Part of a small language model's weights.
Size: 11 layers, width 768, 8 heads of 96, MLP 3072 GELU, 91.9M parameters.
Architecture: learned and rotary positions, no biases in attention or MLP, tied embeddings, normalized queries and keys.
Training: a variant of Adam for these matrices, 5200 steps.
Each number is 128 + 32 x the weight over its row's rms, rounded and kept within 0 to 255. Layers, rows and columns count from 0. The size above them is the row's rms in percent of the matrix's.

# layer 7 MLP down (transposed), 3072x768, rms 0.0156, rows 1413-1430, columns 0-191
size [ 96 103  98  98 106  95  97  98  97  97 108  97 102  99  97 102  99 100]
[[126 117 115 143  95 121 135 173 116 127 112  93 119  94  95 126 134  99 104 154 158 125 102 103 120  95 125  90 126  97 150 172 124  72 125 108 168 123 127 206 157 135 114 174 150 126 121  99 114 161 154 119  85 143 103 104 153 110 118 118 116 134 146 144  98 118 113 120 137  95 132 149 121 135  44 138 112 112  66 158 134  79  68  83 180 119 180 114 172 128 134  86 164 141 126 130 132 136 177 103  99 150 116 138 137 123 154 143  77  93 126 134 124 144  63 127 141 117 116 115 148  65 107 145 147 130 109 163 130 121 121 158  70  92  93 132 149 135 102 132 154 104 161 105 141 129 182 130 108 144 159 124 136 135 106  35 189 133 143 118  86  92  90 130 135  55  97 133 168 111 111 108  75 155 171 115  65 153 139 102  68 241 162 187 196 194 173  94  92 188 113  64]
 [140 105 100  65 162 139 115 144 101 109 137 154 110 133 176 114 109  87 159 122 117 141 115 150 146 142  96 115  97 154 149 118 110 171 125 147  50 115 130  95 120 153 147 142 135 168 182 101 194 131 153 110  74 120  67 166 113  74 151 123 113 121  96 122 124 106 140 114 130 144 119  41 130 119 116 108 144 128 121 105 153 163 129 169 172 141 114 154 135 137 121 130 111 161  93 123  89 158 114 160  75 118 117 158 162 160 208 157 126 148 146 124  88  96  96 131 159 151 156 158  83 105 193 105 119 152 121 142 155 120  82 159  91 145 163 188 116 102  92 113 144  84  96 140 169 139 117 150 132 182 101 195 109 126 104 211  98 158 119  71  89 166 135 135  85  79  61  99 131 214  92 161  82 151 127 149 111 134 175 143  74 148 118 142  52 110  81 123  92 122 139 101]
 [ 62 118 165 149  82 103 116 172 140 146 126  28 134 129 150 195  90  74 139 148 138 117 112 154 127 173  65 129 168 118  78 219 169 165 173 164 122 107  64  79 182 140  91  86 157 192 106 119 133 110 170 122  98 144 142 134 163 146 152 144 115 171 110 135 146  71 143 153  98  95 132  97 123 160 109 143 169 146 137  81 165 156  93 118 162 146  82  86 114  83 119 128 147 122 208 129 102  84 128 107 133 144 131  95 131  87 125  76 121  90 152 175 115 106 160 131  98 119  64  60 176 103  83 168 142 113 124 118 127  92 136  79 131  84  76 173 190 115 110 121 126 113 197 199 167 172 123 134  70  93 186 115 200  81  92 130 111 148 131 154 129  97  95 131 130 107  55 148 130 179 109 130  77 165 106 160 157  76  82  95 124 171 146 102 103 184 188  83 161 109  95  89]
 [131 110 143 156 178 170  69 135 123 160 214 144 102 110  70 182 136 153 180 110 170 148 214 133 148 131 191 146 119 115  84  88 137 121 120 162 116 101  94  85 117  69 172  89 125 136 155 167 133  80 136 105  67 179 133 128  54 136  99 182 140  98 154 132 119  85 125  83 111  84 133  81 152 154 117 136 146 164 123 125  92 123 133 144 163 119  99 125  80  80 142 108  77 115 111 100  88 111 163 154  88  50 131 113  76 155 105 118 118 199  90 149 133 118 140 111  72 180 120 145 124 118 115 109  94 137 135 147 109 114 138 104 131 111 154 136 115 102 162 132 122 111 106 102 126 144 139 140 146 117 146  98 135 138 127 186 123 145 128 121  83 128 134 144 121 156 129 165 127 110 182 120 123 197 192 103 141 120 116  68  99 142 158 117 149 158 129 151 157 119  75 131]
 [183 153 136 140 150  75  96 117 154 171  92  94 113 115 116 171  84  94 146 139  64 112 122 148 114 134 121 128 161 117  95 106 122  91 173 110 145 158 118 125 119 136 112 145 191 117 109 157 108  89 138 121  75 104 150 155  91 113 120  96 184  83  85  86 101 176 147 115  98 122  94 105 144 102 112 179  86 115 102 111  81 175 109 130 144 123 159 115  98  92 145 148  93 119 148 114  82 126  76 160 145 173 137 134  68 188 100 180 151 125  98 100 141  86 132  30 132  66 112 135 103  99 104 152  70 167 159  84 134 128 173 128 110 129 140 115 158 117  98 147 144 119 146 146 117 122  91 112 195 154  91 121 145 151 142 149 127 152  90 128 104  95 131 163 125 154 108 142 111  91 149 154  50  96 113 194 103 156 143 102 151 155 156 129 147 147 151 145 134 102 160  47]
 [ 90 116  53  93  93 119 163 100 112 166 131 116 168 105 140  78 113 180 128 146 160 104 161 127 147 121 181 143  79  73 143 111 120 128 138 108 120 186 185 100  73 125  96 153 126 111 108 153 132  71 186 150 135 139 138 180 146  99 115 150  74  88 148  75  79 116 187  51 134 160  90 165 170 113  93  91 113 127 124 143 155 127 105 122 107 125 112 179 157 139 123 152  98 120 100  77 113 118 179 112 143  61 103 136  70 122 177 132 150 153 127 126 130 176 126 151  79 149 131  76 115 133 110 108 134 125 116 156 106  87 153 145 112 149 176 133 130 114 111 155 170  95  96 126 110 209 172 104  97  80 122 105 110 149 108 134 179 103 149 130 145 112 119  66 128 132  84  94 154 164 119 165 104 185 101 155 147 101 107 125 108 144 141 127 155 127  89  75 159  76 103 110]
 [123 113 125 153  80 115 134  96 140 135 137 125  45 144 125 185  62 121 121 188 105  78 148 105 159 136 181 144 134  47  98  96 154  21 231  87 189 135 123 173 137 142 142  92 152 104 113 147 139 109 153 165 150  83  74 177 132 140  97 175 105 171 147 144 111 107 180  88  86 101 123  83  62 148 133 144  95  79  95  89 128 121 120 155  53 165 130 174 181 165 104 153 104 105 154 122  81 123 136 159  81 103  99  73 147 105 135 184  98 106 121 131  74  87 186 147 125 131 101 100 186 123 123 123 157 145 137 180  88 135 140 122 190 123 101 122 128 115 141 137  53 111 103 148 102 167 159  87 150 125 118 167 141 157  87 141 107 100 138 152  80 107 117  53 136  95 174 116 116 151  94 115 157 126 128 168 152 175  68  99 109 111  97 146  96  93 138 131 125 182 193 138]
 [170 128  86 116 161 160 129 111 109 166 211 172 145 170 162 157 102 166 130 100 137 113 189 115 171 125 132 122 126 121 113 184 119 143 130 197 170  75 112 102 153 129  89 136 119 107  95 108 176  84 111  90 141  96 145 130 181  79 189 108 178 179 146  97 175 135  32 161  89 170 145 162  78 115 108 125 125 101  80 121 168 154 149 156 122 121  65 130 141 136 122 115 101 182 136 125 147 131 125  66  79 141 120 102 111  97 143 169 139 105 106 105 111 129  87 147 136 181 159 127 153 173 120 168  98 153 128 107 130 156 185  98 120 126 129  98  89 136 148  74 144  83 167 215 130  97 126 122 199  86  90 141  80  92 137 109 160  92 162 189 125 128 185 172 115 204 171 173 144 120 138 164 140 162 123 152 158 135 126 143 142 189 160 157  99  65 169 151 105  96 136 102]
 [ 84 106 130 142 142 162 190 124 105 184 106 188 113 189 105  90  80 144 107  69 104 172 108 130 107  63 127  95  57 140 138 108 125 149 153 183  76 113 144 159  41  96 133 126 110 117 163 113  97  58  93  64 133 108 121 126 137  80  87 153 119 132 167 178 168 124  88  98  24  84 128 142 122 154  99 101  90  96 160 191 160 129  86  90 135 150 142 152  93  84  97 139 159 122  81  83 133  68 187 124 140  84 131  91 110  97 141 201 119  99 155 127 158 116  33 114 185 153 209 108 136 113 157 104 139 104 154  95 116 115 149 140 141  96  51 131  99 146 141  94 116  91 151  95 110 117 168 136 109 194  87 168  73 169 142 117 142 141 149  91 121 121 154 164 115 178  54 166 126  64 204 120 146 143 206 103 170 200 109 169  80  72 177 106 149  75 188 166 103 107 141 160]
 [152 128 143 125 149 115 147 158  85 145 165 106 107 147 125 114 102  68 122  88 115 151 169 159 146 118 105  82 137 108 116  92 161 139 140 110 123 142 209 122 151 134 106 148 149 221 144 111 165  94 180  54 163  87 114 154  76  69 150 160 148 117 131 114  96 138 142 117  22  55 125 199 115 166 103 104  75 149  81 139  60 153 160 118 112 156 140 165 103 106 112 219 158  98 144  72 155  99 162 103  90 153 157  96  81  83 115  66 126 140 172  88 150  80 134  69 140  68 132 178 180 146 124 114 136 110 104 139 126 110 215 154 163  87 121  98 171  65 142 120  73 105 133  80 149 122  93 121 161 141 121 188  84 134 148 161  83  86 117 122 155  93 184 161 133 141 174 121 127 128 104 137 111 111 156  74 147 160 105 139 105 149 146 127 138 112 113 136 117 110 157 130]
 [ 77 107 122 165 157 123 131  70 160 117 142 138 118 162 123 138  99  75 153 104 136 157 132 153 110 148 108 159 159 105 126 158 126 112 151 138  47 113 132  78 152 130 116 132 123 149 194 105  69 128 140 127 119  93 162 126 159 171 156 196 139 118 143 112 111 126 119 110 162 109 114  94 112 143 111 118 111 121 174  76 120 140 112 125 122 109 127 157 175 144 114 105  99 101 114 181 108 140 136 107 128 130 140 141 198 114 189  87  83 149 102 167 132 104 158 132 143 158 152 124 108 155 129 143 113 148 110 154 134 166 183 125  91  98  95  71  80 100 110 101 143 101 116  91 152 144 134  89 103 216 115 108 171 142 124 147 141 127 137 116 105  99 106 172 133 182 115 131 143  85  96 119  81 116 152 116 155 157 168 118  90 110 151 128  89 134 126 147 133 102 169 144]
 [129 123 150 161 132 121  46 182  91 135 118 107 161  74 164 121 118 115 167 124 152 158 161 135 124 158 124  61 178 122 101 125 155 134 122 103 166 191 175  87 130 145 136 106 151 164 101  69 123 169 146  78  91 122 111 100  48 167  82 136  41  94 161 135 113  92 166 136  96  63 108 164 151  86 152 113 168 149 141 105 145  78 174 167 142 147 158 120 133 126 134 101  66 148 110 105 118 122  88 169  99 145 113 137 128 146 115 163 133  99 107 166 154 121 202 114 174 124  83 117 149 128 111 111 140 103 186 143 147 126 150 130 106 150 148 160 137 118 147  99 133 110 139 132 173 110 160 117  88 118 149 160  99 110 171 105  59  65 138  94 173 157  81 157 103 154 132 153 129 139 113 129 128 140 127  98  86 123  98 144 105 140 167 143 143  87 141 131 146 114 146 234]
 [129 175  96 122  98 171 131 122  87  76 105 131 127  94 125  69 175  87 134  65  46 203 111  75 122 191 134 105 105 112  97 123 129  67 108  94 119 142 154 109 118 145 157 113 158  75 109 131 112  76 126 161 143  85 119 105 202 129 133 140  90 110 150 120 143 129 108 192 157 116 132 137 170 116  85  95 159 100  81 148 122  83  59 130 111 166 201 123 120 136 150 143 168 122  66 135 106 133  81 148  73 155 140 153 118 118 149 127 168 146 110  68 160  95 119 146 117 124 107  94 121 151 139  75 104 138 106  89 126 129 109 110 178 141  96 118 105 120 128 148  89  96  97 155 139  92 117 184 106  73 146 165 135 132 156  97  79 149 150 158 154 125  94 123 139 103  90 122 145 135 118 146  72 123 108 115 146 111 128 223 100  53 117 105 135 175 137 167  88 149 167 143]
 [169  76 115  83 126  77 139 136 137 114 180  94  91 150  82 154 122  92 151 197 163 121 190 166 139 119 119 108  71 123 170  46 154 147 240 139 132 144 130 130 109 102 126 107 155 100 129 110 125 128 184 159  55 135 105 148 181 134  76 114 145 129 152  53 163 111 135 116 103 157 149 210  61  68 146 147  70 105 116 119 144 119 165  97 169 105 116 135 139 109 126 112 118 144 100 103  83 133 150 145 134 117  83 106 142 123 102 122 125 100 144  96 158  93  95 134 176 134 157 111 138 137  91 197 128 100 208 172 144 118 170 147 166 108 147 132 115 138 110  78 147 124 114 142 124 102 121 140  45  93 117 138  89 121 102 170 112 123 114 124 170 138  66  84 128 168 131 111 101 141 123 111 123 141 114 148 198 156 124 124  96 130 114 136 165 119 101  98 105 120 134 168]
 [150 182 107  69 159 151 122 170  91 100 131 101 134 111  96  78 127 106 139 135 100 136 123 126  55 123 131  63  95 137 157 153 171 179 135 144  77 170 127 135  65 138 180 187 146  94 156 163 127 116 164 135 158 113 148 188 116 207 134 127  78  95 128 106  60 131  92 117  58 143 143 159 141  86 126 118 134  99 126 133 117 140 171 122 158 135 201  86 130 148  97 156 129 119 156 162 100 110 135 104 145 121 143  97 132 155 167  72 191 127 159 158 137 132 115 161 173 173 142 135 121 121 131 147 106  73 151  93  69 102  67 157  42 149 119 104  62 141 109  94 110 127 176  82 133 113 130  99 147 139 134 141 138 144 124 105 129 147 169 151  68 160 100 119 120  69  79  53 142  76 109 123 197 152 140 116  79 119 160 129 142 112  95  71 168  76 183 148 126 168 183 126]
 [107 107 122 107 128 175 115 165  87  59 149 172 118  99 172 123  93 102 111 178 116 130 174 102 133 112 133 159  74 136 110 123 142 120 116 104 105  51  87 181 117 124 147 110  84  56  69 167 117 141 127 183 134 122 129 103 111 152 194 136 188 117 150 114 106 182 119 141 100 147 206 105 102 126 114 111  92 153 106 162 167 112 116 144 191 146 162 155 125 182  43 168 115 108  86 163 121 162 118 108 182 151 150 127 166 138 146 115  57 164 166 172 137 125 196 114 131 173 101  77  96 121 172 148 172 134 116 114 207 156  78 129 126 126 168 200 114 160 112 125 121 127 175 185  80  97 119  91 135 145  96 153 130 130 188  83 115 132 140 146 181 131 114 141 101 203 159 133 154 118 187 114 162  80 110 150 153 162 187 103 137 141 166  96 180 124 125 157 141 181  87  80]
 [116  43 131 144 208 118 153 110 139 117 162 164 180 117 152 143 146  83 165 119 143 111 180  80 148 113 143 179 131 197 113 157 104 100 185 153  73 132 117 112 119 117 154 106 100  89 142 107 130  63 146  82  89 119 141 140 121 134 166 179 123 110 108  88 121 115 118  82 181 165 140 103 156 169 115 133 126 177 140 101 162 146 129 110 126  92 154 138 125 112 100 123 135  84 122 131 113 142 109  92 158 122 148  82 123 125 121  98  67 148 124 136 156  86 130  98 136 109 111 130 105  92 123 136 115 147 104 125 119  62 138  77 149 146 131 146 118 172 172  95  96 147 173 106 115 148 119 152 164 125 103 119 109 126 105 151 164 160 197 153 144 153 102 109  89 118 105 140 138  83 129 148 106 103 182 107 171  81 177  99 155 102 157 126 139 138 102 118  92 114  98 111]
 [175 133 174 117 142 169  74 139 181 159 140 196 213 155 113  88 143 137 109 156 106  91 170 172 149 125 144 167 123 196 157 145 115 112 129 129 183 104 157 116 135 135 161  69 135 109 134 111 161 170 128 102 136 135 123 133 189 124  50 123 109 133 118 166 136 119 130 160 142 156 106 129  94 120 152  72 164 127 133 142 186 123 177  98 103 122  94 126 104 180 102 139 121  93 135  82 188  62  94  77 208 126 124  84 120 178 117  55  93 109 176 109 142 128 135 135 155 175 132 150 101 159 135 148 130  95 144  96 174 129  49 140 160 103  72 169 148 137 157 194 119 101 182 132  69 146 155 113 145  68 171 145 160 166  85  86 188 160 144 123 159 151 101  59 116 111 114 153  86 123 123 126 149 119 174 188 165  98 143 148 145 131 133 123 135 114 121 104 161 187 137 138]]
# layer 7 MLP up, 3072x768, rms 0.0222, rows 1414-1431, columns 0-191
size [104 101 101 104  95  92  96  96  95 102 100 107  99 103 102  98  96 103]
[[149 132 183 119 172 115 115  98 105 102 119 157 141  88 128 110  74 122 136 146 134 112 147 137 133 148  63 134 130 131 127  75  78 117 126 165  96 197 139 153 106 147 105 109 138 143 129 142 123 143 148  96 161 101  91 139 136 111 118 148 114 134  91 111 143 108  76 116 138 140 103 170  86 201 176  88  69  66 137 119 107 145 135 153 142 147  88 175 184 189 125 120 146 167 121 133 127 113  35 152  90 110 162  79  98 136 127 145 160 155 178 106  80 145  82 163 135 105 124  70 111 125 158 119 126  50 139 124 168 119 171 165 107 108 141 101 160 153 131 114  90 136 177 181 130 105 143 186 191 211 141 154  97 123 179 116 126 131 117 119  87 107 147  98 117  79 109 111  96 105 156 105 202 119 141 138 200 153 125 138  96 178 120 128  75 124 102 129  99  85 136 104]
 [103 153  86 133 169 173 121  90 124  86 133 156  69 161 141  72 133 125  77 183 140 162 125 131 116 122 136 133  99 170 116 116 132 142  91 115 124 158 151 124 126 101 133 136 161  73 211 148 138 139 128 145 187 127  89 106 106 120  84 112 175 138 123 116 140 121  61 123 114 134  65  96 124 101 162 106 134 218 126 129 131  85 142 133 176  91 152 125 145 138 127  65 137 116 155 121 173  55 108 105 111 102 114 120 124 103 170 159 197  55 166 120 103  89 145 201 151 146 126  94 108 112 111  52 161 104  89 124 202 147 108 117  96 174 116 168  95 106  80 134  92 138 137  92 138 130 104  99  96  79 162 161 131 148 122 137 122 149 110 169 130  77 167 100 157 130  62 193 111 164 169 115 124  76 112  92 106  73 149 100 142 141 174 120 133 138 125 136 155 124 145 170]
 [131 139 156  80 123  99 120 108 194  95 100 138 130 126 179 159 122 189 122 100 103 134  87  86 127 130 111 116  84  84 185 110 122 128  83 106 181 153 171 158 128 158 163 114 114  14 149 164 110  69 132 140  97 109 101 117 126 103 128 219 112 127 206 141 160 106 142 121 125 128 157 187 122 126 112 149  85 113 133 107 107 140 144 131 100 193 138 107  76 120  91  85  86 137 197  69 193 108 110 134 183 131 116 141 145 107 145 148 112  96 109  92 159 161 120 110  69 150 117 180 121 165 141 142  91 152 148 143 100 127  93 112 135 180 181 128 162 180 102 136 155 175  98 107 180  81 112 178 165  58 112 135 127 111 141 135 152 135 145 135 110 108 160 179 147 122 135 143 168  77 121  94 106 104  80 141 125 122 103 172 115 127 196 155 101 111 168 131 177 114 144 153]
 [ 76 137 166 101 112 178 173 163  91 107 139 135 146 137  75 139  46 124 141 152 111 113 137 107 148 122 127 116 221 103 146  99  70  87 136 131 143 109 156  63 137 130 127  92 137 100 141 119 134 131 127 122  66 185 139 133 111  91 119 137 203 141 137 146  88 159 149 121 100 119  99 193 106  76 165 108 111 134 191 103 140  96 125  71 127 124 131 153 103 130 116  98 154 137 126 103 124 141 107 147 142  99 125  52 128  75  94 140 113  88 125 178  91 133 133 158 105 154 118 161 127 151 103  94 117 118 130 155 129 126 146 158 133 203 108  93 116 145  97 137 108 188 190  83 123 118 156 118 179 166 112 133 105 134 156 146 122 150 138 136 104  76 129 141 118 139 109 146  97 161 188 166 114 158 124 136  92 181 166 137 166 125 147 134  97 153 105 133  81 129 159 139]
 [166 164 117 139  90 121  25 158 119 100 175 106 190 141 112 120  76 100  88 181 146 182  90 119 120  99 113  89 116 139  74 142 122  93  62 134 129 122 139 120 141 108 121 132 108  68  54 178  77 194 135 128 180 107 118  79 134 202 133 146 125 183  82 123 158 105  87 145 110 100 137 171 106 190 112 133 132 106 115 141 104 172 185 156 155 144 107  80 116 153 121  89 135  69 112 119 150 161 126 142 107 101 163 219 157 138 108 114 136 157 110 157 156  77  66 140 156 126 109  90  78  74 126 126 202 131 129 117 155 123 142 112 218 214  98 108 118 162 155 113 103 102 141 119 104 122 131  98 199 180 147 116 152 147 107  99 159 115 148 114 162 125 137 132 111 131 123  87 120  82 114  78 150 129 124 116 110 134 132 142  92 150 151 119 116 153 160 127 104 172 176 143]
 [125 173 124 121 121 151 212 147 139  92 105  90 183 169 135 110  97 178  87 128 135 159 146 165  92 111 116 112  95 171 162 116  98 166  77 174 147 167 119 122 144  58 102 168 132 152 145 103 165 147  89  72 105 204 135  42 114 136  94 116 144 104 127 110 122 133 133 153 179  85 126 105 169 134 143 117 164 143 184 144 127  96 155 118 119 135 145  80 103 169 132 123 103  90 155  98 212 146 131  93 126 105  99 146 138  84 108  78 143  93 115  84 163 168  35 138  88 144 156  64  89 137 102 126 106  79 125  91 129 121 179  84 168 162 118  98  89 132 124 139 159 208 140  79 169 122 159 143 119 151 161  88 137  87 134 122 164 107 166 115 187 127 162 209 145 132 116  71 118 122 152 101 141  92 140  76 116 101 171 154 140 159 150 161 128 114 197 115  99  90 142  98]
 [106 123 151 156 174 132  64 142 120 110 105 164 115 160 148  91 143 137  74 126  74 154 127  89 109 193 102 121 171 123 111 128 205  90 160 111 155 185 160 125 124 161 211 106 149 113 141 120 124 197 152  98 146 151 125 123 142 144 149 150 126 132 147 133 134 144 103 124 139 120  33 107 154 141 137 113  95 132 156 165 151 154 130  73 142 139 128  89  97 124 104 110 121 103 103  75 102 145 105 134 146 136  78 145  95  64 129 149  99 150  88 132  91 114 156 150 144 135 118 147  93 135  98  98  79 118 125 145 144 109 135 149 133 132 199 199 119 169 124 151 133 118 183  99 146 144  94 165 116 114 125  88 172 130 170 127 129 111 126 150  84 122 143 150 176  93  98 112 155 218  92 149  76 130 152 133 216 157 115 157  89 117 176 155  76 218 104 145 102  97 107 120]
 [157  83 142 138 145 112 189 154 132 130  66 104 113 107 121 152 181 103 133  94 131 131 177 128 142 152 139 117 157 162 126 150 128 134 143 158 111  58 151 134 154  72  91 150 154 134 135 101 122 160 128  83 134 125 124 107 110 124 106 123 146 136 131  89 138 162  90  87 134 109 151 128 156 149 157  84 144 153 130 119  98 117 236 101 137 152 122  11 109 164 161 111 137 136 110 148 155 171 141 148 158 134  43 113 194 194 137  53  65 163 166 133 176 171 103 136 157 166 148  62 114 181 173 136 175  97  96 134  89 133 165 171 168 104 157 120 122 122 105 100  66 128 167 144 142 136 176 130  87 109 163 117 183  95  93 105 143 174 151 145 102 125 138 103 146 124 139 123 213 122 148  98  57 143 127 101 161 150  95 147 139 107 185 145  93 110 104 122  69  90 105  88]
 [157  98 104 137 156 120 138 143 140 106  75  88 183 138 138 124  99 108 132 113 115 139  63 161 124 142 172 137 133 163 152 152 105 125  92 155 163  77 134 142 189  93  78  65 115 157  83 135 169 168 150 152  94 126 122 121 110 141 156 148 104 131 137 117 185 113 114 120 184 142 147 177  98 124 156 108 185 146 200 164 198 122  92 146 140 154  79 140 129  90 120 100 118 182 139 191 143 108  98 104 164 121  80 129  83 150 143 171  70 135 174 157 138 126 114 182  92 124 203 125  86  89 124 184 132  63 138 123 110 160  77 108  99 177 125 183 115 145 105  77 199 143 123 183 132 129 126 137 116 148 104 138 147 158  98 138 105 144  74 103 122 143 126  97 159 105  65 128 185 198 148 134 113 178  95 151 149 147 148 114 173  92 106 113 131 150 110 137 193  81 173  82]
 [ 86  83  95 175 103 141 129 111  72 160  67 146  52 132 122 136 129 119 102 124 170 176 142 135 142 128 121  95 162 106 140  92 127  76 137 141 146 132 142 110  97 135  82 131 146  96 143  83 123 114 147 113 102 108 103  84 181 108  73 177 183 167 131 109 138 169 193  88 102 126 112  98 117 159 100 153  82 145 115  76 139  94 111  67 148 151 152 135 126 115 116 100 139 159 120 116 117 153 105 128  76 167 105 180 218 135 110 118  72 116 110 169  85 104 130 150 163 125 175  91 121 133 139 137 113 132 132 113 206 151 188  60 112 168  98  88 191 171 120 176 118 171  67 159 156 142 116  59 135 161 154 131 144 156 123 116 154  99 157 171 150 122 102 117 124 174 132 146 123 160  67 105  81 100  46 106 115  95 119 133 163 140 145  91 139 194 131  95 119 114  29 104]
 [114 138  81 109 136 131 150  82 116  87 155  98 175 140 109  80 155 207 121 141  55 108 135 120 151  70 135  37 126 107 139 128 151 105 154 129 109 143 107 151 190 165 171  86 135  92 133  99 150 110 127 192 161 109 130  99 114 182 142 181 163 119 174 130 192 182  75 157 120 117 149 188 157  97  76 129  94  93 161 161 112  88 106 141 127 115 108 128 155 143 130  81 147 162 151 152 138 104  67 146 113 107  54  87 115  82 126 110 134 185 108 148  67 149  87 145  99 123 174  48  60 179 156 173 118 148 103 107 130 117  96 182 202 123 194  97 148 158  86 125 138  80 131  93 150 191 115 136 117 124  78 112 162 145 213 160  95  87 143 148 200  94  91 145 123 125 125  97 111 129 154 111 154 161 175 119 165 145 107 114 171 115 156 151  92 191  99  97 155 156 130 160]
 [137  85 105 210  95 100 164 126 151 145 146 165 135 121 176 114 148 115 145 108 153 107 126  93 120 148 140 152 157 106 157 102 124  66 127 121 102 100 138  78 170 152 110  99 125 157  96 114 128 170 145 133  90 153 165 183 154 120 120 157 142 175 132 131  99 142 142 145 131 122 139  97 141 140 148  99 132 120 149  83 172  97 165 167 126 126  38  98 112  73 248 103  54 188  85  98 145  86 155 104 110 156  98 164 152 166 105  69 119 110  68 119 131  75 147 145 113 145 137 113 165 145 102 138 115 113  84 185 119  82 149  96 103 168 108  95 150 100 127 116 113 133 168 122 141 116 110 153 133 156 168  65 112 186 198 110 117 141 113 139 110  84 175 138 199 132 133 172 129 158  65 124 166 119 130 112 108 133 159 102  98 144 143 160 141 119 126  78 119 130  74  86]
 [119 147 100 255 111 159  63 150 146 119  57 149 142 116 194  83  95 108 126  72 103 134 152 105 120 147 112 108 112 146 115 171 165  92  94 124  70 158 138  68 160 184 124 173 125 179 127 129 125 139  85 131 224 167 135  85  75 136 159 172 146 116 173 122 142 109 130 104  70  98 106  98 137 164 136 121 185 167 170 123 117 137  98 147  82  67 105  74 119 153  99 177  75  74 160 111 197  96 117 107 147  73 186 156 109 100 122 124  82 135 100 142 147 109 143 143  63 101  92 107 142 149 160 135 120  73  70 126 123 163  84  89 134 162 120 125 146 166 128 159 107 129 117 140 161  88 148 137 151 165  94 126 145 140 127  99 129 192 146  89 119 122  91 155 154 118  80 128 129 129 127 136 122 156 114 128 125 120 145 133 149 171 141 133 122 158 146 128 124 150  81 100]
 [143 141 122 100 180 103 155 129 161  95 104 104 185 164 142 152 103 106 119  53 173  73 140  97 126 125 174  98  90 140 176  45 141 100 204 127 150  64 117 155 111 119 108 165 158 112 107  85  97 168 119  89 127 151 139  87 123 126  98 153 125 136 108  86 152 101  68 112  94  73 105  82  67 112 149 113 161 129 110  84 117 140 129  35  92 184 116  73 155 105 102 105 119 117 187 156 104 128 132 122  88 150 137 161 195 142  75 184 106 120 184  73  93 118 132 138  44 125 147 101 182 153 124  62 178  99 130 178 100 136 133 106 164 176 152 105 137  54 107 149  81 158 106 125 175  82 164 114 133 131 106 136 176 187 160 126 123 206 156 147 101 130 110  62 134 180  86 125 120 165  68 227 170 129 136 169 109 142 205 136 112 150 112 164 158 108 106 161 133 119 119 150]
 [131 104 181 148 130 116 123  99 158  83 122  85 120 130 112 134 109 101 157  92 115 127 100 111  63 144 127  61 112 114 168 101 142 158 121 114 142 131 108 111  94 114 129 162 110 131 124  84 125 116 127 125 131 111 148 128 155 134  84 130 140  95  99 127 131 165 134 119 136 120  50 111 199 141 121 173 131 140 142 174 159 173 180  83 134 110 157  88 143 169  92 115 145 112 119 119 105 117 113  97 109 101 167 105 142 128  93 168 131 116 128 108 158  80  82 162 154 106  86 182 122 167  93 160 111 139  91 177  87 159 144  85  87 150  92 121 157 172 170 116 165 192 117 134 111 171  97 200 138 127 126  95  56 101 137 110 167 103  95  82 153 119 160 120 138 121 153 117 139 147  95  93 110 115 165  95 146 151 193 147 171 115 148  71 130 154 120 125 106 100 126 116]
 [176 140 135 118 134 116 131 207 101 146 193 186  97  93 168 163  87 172 143  74 109 135 133 113 138  55 128  89  68 123 124  89 110 150 124 135  78 147 169 124 148 143 101  86 100 139 190 108 122 152  68 131 179 103 159  66 133 110 115 146 125 133 107  91 109 151 131 183 120 156  94 138  89 103 124 179 129 104 186  75 124  91 129  93 138 197 163 118  89 141 112 120 121 184 133 147 117 124 113 107 147 150 104 188 140 105  90 126 175 116 139 119 122 157 148 138 124 181 129 115 118  80 155 163 140 117  92 151 106 104 104 164 110 175 139 190 145 140  94 103 113  62 102 181  93 131 110 120 118 162 128 113 113 163 154 143 166 154 133 120 144 135  73 108 177 113 180 127  81 134 117 148 156  79 100 134 149 198 123 142  63 131  86 100 146 126 113 130 117 128 106  75]
 [156  91 149  85 136 145 114 200  56 115 123 142 136 104  80 106  90 148  64  92 115 170 103 121 103 114 103  76 122  45 116 134  53 162 127 106 101 146 124 108 138 117 104 125 154  81 121  94 133 111 116 182  57 139 146 111  78 131 165 132 193 136 141 133 183 156 153 120  89 140 131 194 197 110 121 116  90 173 130 101 147  96 124 133 156 140 105 114 170 164 185 115 103 105  89 154 117 140 112 130 110 141 114 163 131 132 166 104  93 149 125 188 113 128 103 170 155 139 155 155 144  84 121  84 117 136  96 134 133 156 138 129 176 164 142 134 121  91 132 113 103 129  96 112 168 128  89 109 156 148 107 115 147 140 114 124 139 149  73 158 131 199 163 178  91 121 112  48 143 152 112 170 115 105 112  72 131 158 110 131  60 199 161 158 114 165 174  88 161  87  87 176]
 [149 114 128 131 139 163 124 101 148 126 124 177 144 117 112  67 120  91  78 152 109 189 126  83 139 118 143  92 153 184  84  97 102 111 159 181 146 154 157 114 124 132 102 150 150  93 110 143 151 107 126 155  87 138 129 124 200  86 126 140 129 146 133 112  97  99 128 155 118 134 171 156 176 114 148 122  53  72 107 131  73 103 112 113 109 110  82  80  94 203 154 130 144 115 170 140 107 140 107 119 154 133 165 107 166 181 158 193  75 186 156 172 122  81 184 150 133 107 117 171  48 118 134 113 176  78  80 143 129 155 197 103 118 161 109  69 128 129 175 141 109 139 130  76 168 144 147 146 198 147 132 159 116 128 139 156 120 146 135 219 138 112 159  83 112 133 121 102 141 137 150 140 140 188 144  82 117 128 138 167 138 171 162 173 104 190 203 153 142  90 154 148]]